Weights of a small transformer language model.
Training: a variant of SOAP for these matrices, 116M tokens, 7062 steps.
Each number is 128 + 32 x the weight over its row's rms, rounded and kept within 0 to 255. Layers, rows and columns count from 0. The size above them is the row's rms in percent of the matrix's.

# layer 8 MLP down (transposed), 384x64, rms 0.568, rows 377-383, columns 0-31
size [ 96 117 108 107 112  90  98]
[[140  61 146 133 141 138 137 132 170 132 137 192 149  81 100 160 135 197 143 100 105 109 117 106 166  47 134 144 110 193 133 139]
 [130 103 123 109  91  79 126 171 110 128 117 106  83 162 146 148 137 160 131  91 169  85 115  95 157  93 194 166 168 107 120 154]
 [121 175  85 165  94 135 142 176 102 117 116 101 111 189 167 120  87 112 165 148 103 122 126 138 129 199 106 173  46 133 150 129]
 [169 136  67 112  98  90 136 165 114 113 171 159  77 193 152 121 143 168 128 121 107 225 120 121 157 115 161 129  81 145 111 133]
 [ 88 101 158 124 123 186 141 150 116 144 160 173 124 116 141 134 182 141 189 111  57 138 164  91 212 121  87 117 121 109 134 117]
 [161 133 122 100 106 145  82 114 107 234  74 117 133 121 146  54 141  78  84 149 150 115 156 122 103 110 109 159 153 161 151 104]
 [140 104 134 182 162 126 130 128  79  78  92 136 161 141  81  87 147 135 150  98 133 161  80 142  79  62 160  81 139 112 110 115]]
# layer 8 MLP up, 384x64, rms 0.571, rows 378-383, columns 0-31
size [ 99  93 108 102  96 111]
[[137 156 109 172  98  94 125 148 119 128  95 106 166 108 170 110 161  77 106 119  94 144 122 165 162 181 176 155 213 116 151 106]
 [108 126 104  99 122 146 126 106 180 102  99  43 168 108 107 174 142 116 134 142 126 139 165 151 156 158 103 187 134 143 102 123]
 [ 92 137 153 122 151 174 153 162 132 101 125 131 163 128 142 168 122 154  95 146  98 123 112 146 129 125 114 175 128 138  48  76]
 [162 110 143 105 139  81 158 138  97 119 135  98 172 157 143 142 115 129 130 153 153 165 130 128 192  88 133 146 153 187 115 157]
 [175 143 161 136 121 117 196 147 100 107 185 132 162  86 147 206  93 128  90 165 113 111  98 107 157 145 141  99 166 146  89  85]
 [ 94 140 167 186 158  47 135  82 140 117 125 111 106 114 136  94  93 106  96 138 172 111 197 127 104 103  88 172 135 148 108 148]]